{
  "activation": "squared_relu",
  "qk_norm": false,
  "extras": ["local attention windows", "gated attention", "value embeddings", "capped logits"],
  "grad_clip": 1.0,
  "train_tokens": 104700000,
  "steps": 6391
}
Each number is 500 + 25 x the weight over its row's rms, rounded and kept within 0 to 999. Layers, rows and columns count from 0. Numbers have three digits each. The size before them is the row's rms in percent of the matrix's.

# layer 6 MLP up, 384x96, rms 0.418, rows 171-204, columns 0-95
120:487488513475490483517499527486476543467431508549516525531473473505477550481478468509487461515505486499533493534535477481543539521478474494515485501515499524493522513531496500494524506504511564513491505471501485511482512487475517492547440499494492485493508457510473499452519504482453509462
091:516532466518491464506453475470520544445489553519496460475508424509507508536463507501519506521526505508528508507488476472488506496496492510488486495466474486476514499493538463456495518498494469492479477493445469492537539495477494544524470507469506491520477471531473483519501471486489488513
109:444515537473478520480487496531475504505467494477460474447471493496502481497529490529484488438490480491520511484556530472512519453489526511477496468493552479514521477526464537481508502514540480487502496483503507509483512500519512495504508481482464469526444534454457535494499497526494496484
128:483467556512517492516459503484472556486470497542526504480479469504449504488515493505528486512490492501474484522507515480438485481473516501509469501456502491447442514469483460492522487501513523514470503532493513507555477498495498544535481522474508513488472497509464453492525527497502518473
096:459482519524497477493502498548449566508457502484531523477515481492507510492510521543485562481495524528526494514510525449491535495473541472462525499480507477504465471501489519512528521493521524453507475500530530528511515531491529510524521493484517488515512501501449486483542500459497481476
114:515477508523456471527476507519472509494472520514497518494489484527531496502530504494476478470515493519488519532494513511489497482500470473474555484477481475486513510490521483512523511481508531578477496543507452559497511495506522463512488478456482482543502539499440506535457505504457489536
092:491469521464478529479485507543461490482536515522515531489479474480555520541475511486471520444481460522517540449502510501521494507497487514502506517488530542440484506496550512466494510475486529496488513505516480477500501497559502479491484498473479485480486513513451522490494487522534459473
075:482504539499524478509523520511446468506514513505488486502550516517461504506504500472494453483539516491522509486489475506508479480550549476488503537509477471502556504535475493533515541468483471515477529477508529491498538551511508518486472489493506478477485476542462499472504467432501499493
093:472501529479478498556509486497507484489482496534478500544508489534521486480501537474520525461506505496503491521472559511553530477490519464480525476482512496513483480478511484497493521476466499465479503481492557480547484481543484504497468513477433492536487519497484528536518499504494452542
127:459480511515538476477510492524483573456471503481508506523498467510475492501523520493450544511513518498522508477500506502511557502460513462525513501446503503545479490543509513515524505492514497486517509478521466503516533487494526543512553484486518451521504493517497488449533455497505509493
052:505484514492493536494507498503461510505457510510470492519496479500460522489475479450511486466530516474512518511479468522540513459542536545484475512527536520481509469521505456488530497480497554484483514504478537508532504511497493486497499474477503490487452503552497545540483455518496483439
127:519515514509507447438507498529479524484493483533452518487484468506496539499512463470483494483508519524544529520514522517529477507484535552483489497476508485452513522514458485494490453504433519492492512505522474524505519529491481532456526520510506516479454454500467495496487470496476479492
070:502478498499527510515506458512504484504522497503480493535521475507464503459463515490487515543529496491527516511552507499455505479514498499515508499481457467523474573496536491470484478528545477499525465461481525561517488476484512508499509534464503493465495528551527530521495503508474515454
085:492475486527560515487523478477485544472502547494485483498464513498476508488520528486509425528476501519510520497482529473484536514526446513530469514445489460455503506525512501540518472460523501530481512518478448486530503497504505495529529461508505479491499473516507518522475505510498467509
078:522488508478516484505502489466484494546490480501487505505472487502487505462520489442505493523506515530529503490520443498532488471501505506513547496505523485450461496535526440525523528493526475499480510485469510467503467522515500526524477495505499438495462466477548568530503506512491497463
071:532494457473536498526523492497505506485442501525519490501530535486450476518513499516531499506494487512526501498515506434528491477541512473502474516532484500524479533526478501458518463530533496521466469483480483529506492552455502506471494465468525489493506512519460494493453504499488535548
082:510481531473508496508541523510504518526535466489477530485492487507500512513512513487488526517531497542555527492488501506481511463513489525482553482540521514496458517472567506491551501507504534552500476492484496530495485465506496489485469560471511477442497480528508545518513526507509528479
088:481455524483498518483541490548477518494495532515523527510518527553566527507534469477527524545528533535472518520525488492494520489481507506468544471520495476476486498565485504510502511484482492491513492492477546503511542491483523463485484475494488485491512530528511489528487538488449506514
071:492488529502504487534452538518427508534484537497470486499486495507476489480507527481508530520527500514496541527520517440464531492541504531502526468487481516512500560558559494471489464506482524538469507510510482479500526477527502507502472486517483521522504513495489488492471488523500526472
072:524483501456500491525544456480481488474479479501534503528513484505515490494533490529521527462514505538529501525530439492523547487489514492523460479476487490468528511543533489521495511487493559520494537512503508524522585461516493525492521470508511504484480523510479499479486504492468470486
053:449475518476462473518476544515508511464489471492458477502492509467510540547507525456482480508483500537541530525498453527531496527537484480481509467536512445507462496501488485476488511530513536507519537499482500475509462516515462516519471512490531522508472519513504508541538520485493504489
111:528494505502490532512508491464497465487490525505495518462497485473495520488471454502501497511510506491503547494524487474505468525498516548486513547469498504479468467519449468502497458479525491552465519494485535503474489460507495492468465516527465546454534536474498513498444498493478462538
122:474476517530504499525513489462453522477512508484482472499509482538492544507515485484481506456465466526540471538545505502509547519490523487506461487502508509469465512502503478479524497506524469491523482483467510494542517522428483484488478473512559468532502483511465481546528478483516506505
103:472484521491518510481462543487485495512526515486499481511496523474515480548502549489455481454506508541477499517528537540485497469491518526526498469528505471484517474514525507485494456512494469497453547549468527482496496467500539480508500502485486508445494517503505472494488462537485483440
063:526449499521472486511485515489480472490510499509511502506523468481496501468496535478510529525520480498518496502534456485499489418522520483504520504460518482439480501508491485513465509520500512509523530478512490495490464468477522524484510465479473443529454491467546524535485532484451501470
088:513465467530536488502514483518511556443520504488506478519534479518499523489483517525517505540477553506504527514479508485489517517498493498497452492457519456513507565519492529500507466455521489498529499469507501500525493491468518546535516454426511502487499491503510484516498452503510485493
102:484503499504509485501501512492494504509476539483501519524490496489511539452516509475475496485545508503493518456521553456506479504551514528462488460483494514488484451444502491504533494499498497529522519496510503540538463462446533496510493521498494467520479473594485499495499497490478502518
079:507482507523462475486468525456495516478507482497493495467465495475486463472501514497487497541520482502512496464448543499484499452520474489536463540485470500469546519492482490538490587499493540506537528484501466529461493509510484505517516504494483494492483477523513517509546509508474541492
112:498496500515530500505460465504507563505516521502492498471483457501481500473562489466504498500532426468511523481548478489489535521491524473486471479480512530475517494546501507439474499506505493509495520526486503545518534475478514520500457499473514503478490504547476471539512485497502511530
083:485538518482443503496540499496492526483478489526441500497526522519513496435471484484492513481530456497506528519524484495491510494519513491466468474496515537485478502512475492519567451526467494454497508519491505472532548509503493495500496535492474448482496494472559480512484518518496508480
112:524487475507538525477501467470450524473470501497492482502543487482473499497502519512525462549489514528500490547505524446461475495550459486503509513492485495482468532524508514495543518489545477509486523516505485466551504534507520473529496485505512495471535514495522492502466492471431511515
124:493466547479492460530456456502481527490463512504519483496506496472529499458482510524518524502493485485546522554488509528502497429523497493467510468496517480479499488453504511497511469453501522484512477479482479527507541468491490521525477434500476492500468465508520488484514498506450485495
095:476492522476518497493504474509494509442511515491488477501526522491457464468531531512489490537555489531470477495484521505447481519509460540518480510492480508445517508500488526514517513497489479542480470528494536488497484544496506505464546475485539474511507527530518488525471507451463462476
139:504491541461472490511474482485446505493453521529516468491507492503522530482500493479479497512495502513549524504493544533506467498517495485475532475482504508507508524554484505473500455478490518487507457547528510450463552477528524497499505457517444510495477480521495467499555500514499498470
# layer 6 MLP down (transposed), 384x96, rms 0.263, rows 171-204, columns 0-95
016:460506516457476520515505495522469495531508486490500548454495497488525535487491488511509532496493509465521471501496469490518446535515481499503489539499579513527539481548524520505474477444491484490514519505512479523493485481552470461501512503545518523521472530534480484470499503494489523517
048:492483497491499485524504519507480470513508484515522552497518491494466461495502495510450506497506474507520459495477539470517477447486482489488525474484507514502541570527532495533482506497499518470512529521484490464516472493492472493502517513524456493542555485472500493436520485547506511444
096:539482504484496499534491493489452519551491549524505456524496491500519491437534528507515504469499500486489466503516525515474485486532512486531513530503467485525561516537518542500490447539534498473508558511515524542519473546511501505517517507526511522498523533524487494496517515507528494501
020:506463478553481497472478530455461514516488498487512472487534519477509505537501478499530493550478482479466472542541435490520487519477501509505498533524492509513493490505482535489549500484499490496479524466513511494467467528467510497506547446515444456508499511516528528503498496491474505527
028:492531473492490516460462483487506499476491498496515530525471479531524541458489458509488502513501512518481525481441449514502533531494533489515497528510514481485488488500483532443520539519546496516500477540490472479525484508492500513527547460470483507517522432486510506475538482491481480533
114:476470502512540473515488459543519490461516504514449528506499502518516515501492518523510527477484545487484484475499461507543519480488506498534547504542517501460561485508481501484511512520440545506494483521506498515494504476538455463514515538514496523503502456461472518495476454521493508484
192:496527520541490519512475514536489497506482492510516478565486521490463494521481511477486501500455491491477477462466439513489506500483520504512511476514523516504503487484493547532462515486499540470492488472434540518492479526532476466447532507528481479482504512485513499487514514546557519475
110:502525473471485531484512497530519476503483520496501458475500523453483458503508496486521480556529496487488513433477449516483509547504501477487512490502534440492504539541474466512508533479492477493469531528495485495519469459497543504464478505501504494508516483541449510476463498504488483515
136:463489463504465549497466536508525488504505492501502465524542518469472466508493470479507507457492483509456494466518505538486519548551477512467541513538489504473474461476530516542485491492480497506562484526519499510477508513495474486474529507492514466555464514484489492498466479499509478501
049:551507479514530496511510460504515449506489506509521492523573500484493503476527488502529509435472468473494515499462538497497495517483494518495529482536503488500527499484511508519560489499488499488479535485504510539501497493504398525520504509513537510499530511496539510503502543497515493466
189:507500508512486529500497519485498462534491495514502515509489531504473495497475513502524489545471516473495468448519433518483517515534519485524524517528539520486535523515497527536475532475493530464518480506445508568474502479526452507520525523507522512531474511462496486503486493523565500511
052:530500484446508512530472441484520524487453503567483492508515514453505474520496484500474462481521479528521469510515478504516496507554491482490516531519523528466485494481515512479544522509524490485531517469517494485517487493505512480514465557489495454510542519475496539469472511494542499519
186:499540494480484505491498550504498492509529494482511514542496509499523499519468499511519509529504528520474442462512464538478465471504501488530576514523474500513511507488482484514482506556479533504503490478479518529467462511515441487498519538530489521520448501520476463522473486511542523508
022:504525440508467494507495485466477508442517479514495507491509533474526489492469505529498504493518450513484456493488493445489532483515474526527474501514489511449472468467473495504463497495497507508512511507504458481489458532475542519538472499568524508493545491514497557508505515487479492502
144:513483467520516560470504514499514478516485493509513483498476505487492492446481510491507524513443529496489465439536450582492504483502526477520544515486546481466489492492493509522459513518522514505511515508465477514479495482526500498488512518529514474535483503493512506519488503531558497457
104:512507525521499547537501494519496484519517531485483509505494513436485508515538467463519453499509474495525442501521496519523497502473479480463502520512514503477544494467508520492510528545548456520492489539545492522464459519499497518512491510476519463509518459528509477480507549484468488535
101:503505517501520528513479500495518515498462490524455526520511512493528468497507475498478517514530485542497471422506454481529500481482518518517547516511481477492481527501505500506494513490495503497526488473433473509475496444538493462437522512461496447515481503469501516489512451503521481474
127:489532474515512527519501517460536528515470526514519547511483486511499480528474529492465522469521505485459459502475492512482510503476530540460520519520514497522502512482453508533494503473499523478517462522424491534517500511483484469495548524513472498469521517484473501496466500509563539516
118:451532503492523510501547515482476498476490502517506467509505527526521451473469515481495507503526521509444451459453440535472503509512499504517527514532537514493500518449501508530462526500497498498534471498501511536519450494550475492524532528509517493515504536496507487482494509506532461488
097:485495462538543510557491498521516470524511505494518470505501497453483461472517477453502527484526504519485489524481470554487524487507458462527505527459502452449519477478503492523489465464498521450501530529480491512466522496473501504482479490555528508499503488489476500487507513505545521504
099:507506495516487553474542510511528503554497499486477443531501506503457498508494489531538490487503507538489472484516444536500484502504488480516527567520495514510499459488439507508517520499464558517462504494509515467490483508453472465501515522502488508544505517488513498517542495509501460501
107:521526515516487559524513542505490506527539474475494457486478534517511505517503492539524523507550471503482511488525507526467454510510552482522527481518479506511503484529505446507472536461474514545508488484485474499461480501526472526516499536481470525512544528497462508512480511505533467518
019:545495540513472471496537504548475480481520502478456482516482471522515467490517518464491536509517516445520442487443491495498519488496513568499493508527482472519472471516499493505461489509455519496506538496498494511498518496468504478504511527524483546479509517447451492489494476517525498490
066:475487485496509496479493543467496462459510505492469416466513506518480502541508480474561523472517524509464500507513492505492469509480490489492493512501519504506497488467502534461539478468492476469478502546512540481459488458510490469483469510501501524526501494477440499547535484509518515497
145:512485478559484504504516483495514456531501488553492502503507445450485555482508540507505523543464461500484470479524477519531516487496477428495508497494551480497513534506509520518474511484514529514555506526506470506494510492492504529498528481551509495513482488472510498539486528519514492478
021:503520515473498528464481478472448513500476488543573473488518516489507540460459509485482475506529468487529514506508480463489503503473522503488471479515460535511504478519520438456472497473458482480507551504488529481524500498497506478459523519463517488516528495506527493464505529491474509502
019:495510504498474517536449544512475526456468518511483516522532490459502487491486522500479430476523483511505494508514497490543505490521528522531471455466514492527479522525469483558490459555522490510524503516462559475490484481481522508500532498544501512493473489481490491512473491485487495467
113:486468472490497510518520513526481476509534466490483416508498514504450482510519472486530495493492532494548510447484462553466491490489521488550520536510487523522498451521509479521480497497493500462510453493538485484493521508511484510499537507491524440501462532531484492510518489508494476504
124:548484534493473521475479538549484525506482501495531478502523522461500485475478526514519516471492548538498452491471530572495480506514449499498516500513503466529545507479530540535509485505495522537469490506488513501479497493487473508533516499518517472522496513482511541477527504558495523524
148:473501484533507531508510513504532449449508507536499481472512500505535524543519480487513542542494485532448471490539460533508511480473503473511491482530481501519541539452478520516508520542495475484490513529489492514503483507520456500486479524538529508474496482479547475467526505546503511492
018:440513461562460476486468543502511504521496493489513508468540509525522518492494482482458488530491488507489527497536461478477452523494500448519491485473456502474493512482473504499512496532434485502533488502513518499451467516461517521516499493499521494458512471488461511541513505520491494510
082:472502485515511529511480478520526472473488521547524509493481471467512497511507517523514510519549480477479473471480481532530486500524466528513530529542488533538512497553458495513489525529521489485491527561470488501467547505492454487464522477509513511491513515459538533495532466498471480516
138:494481463513477526477505505502472507500480488520477447503485502496478473495516525522539500484548506503499515468463458562464479514476450536456487486532501506495499526492508504558560527489488471498528493500523454473510510521530498487525498549516533500502534503475482507511531504547476490497
022:476470554493537496529496505456523500516498496512485515518504484485520421536522503464515517518499503503449509463467498506481474471534510485527492525473512505510540552510548476506527516553520508495484516506509450479495504508488499463505471483495478502539519475528466486527523492493546474519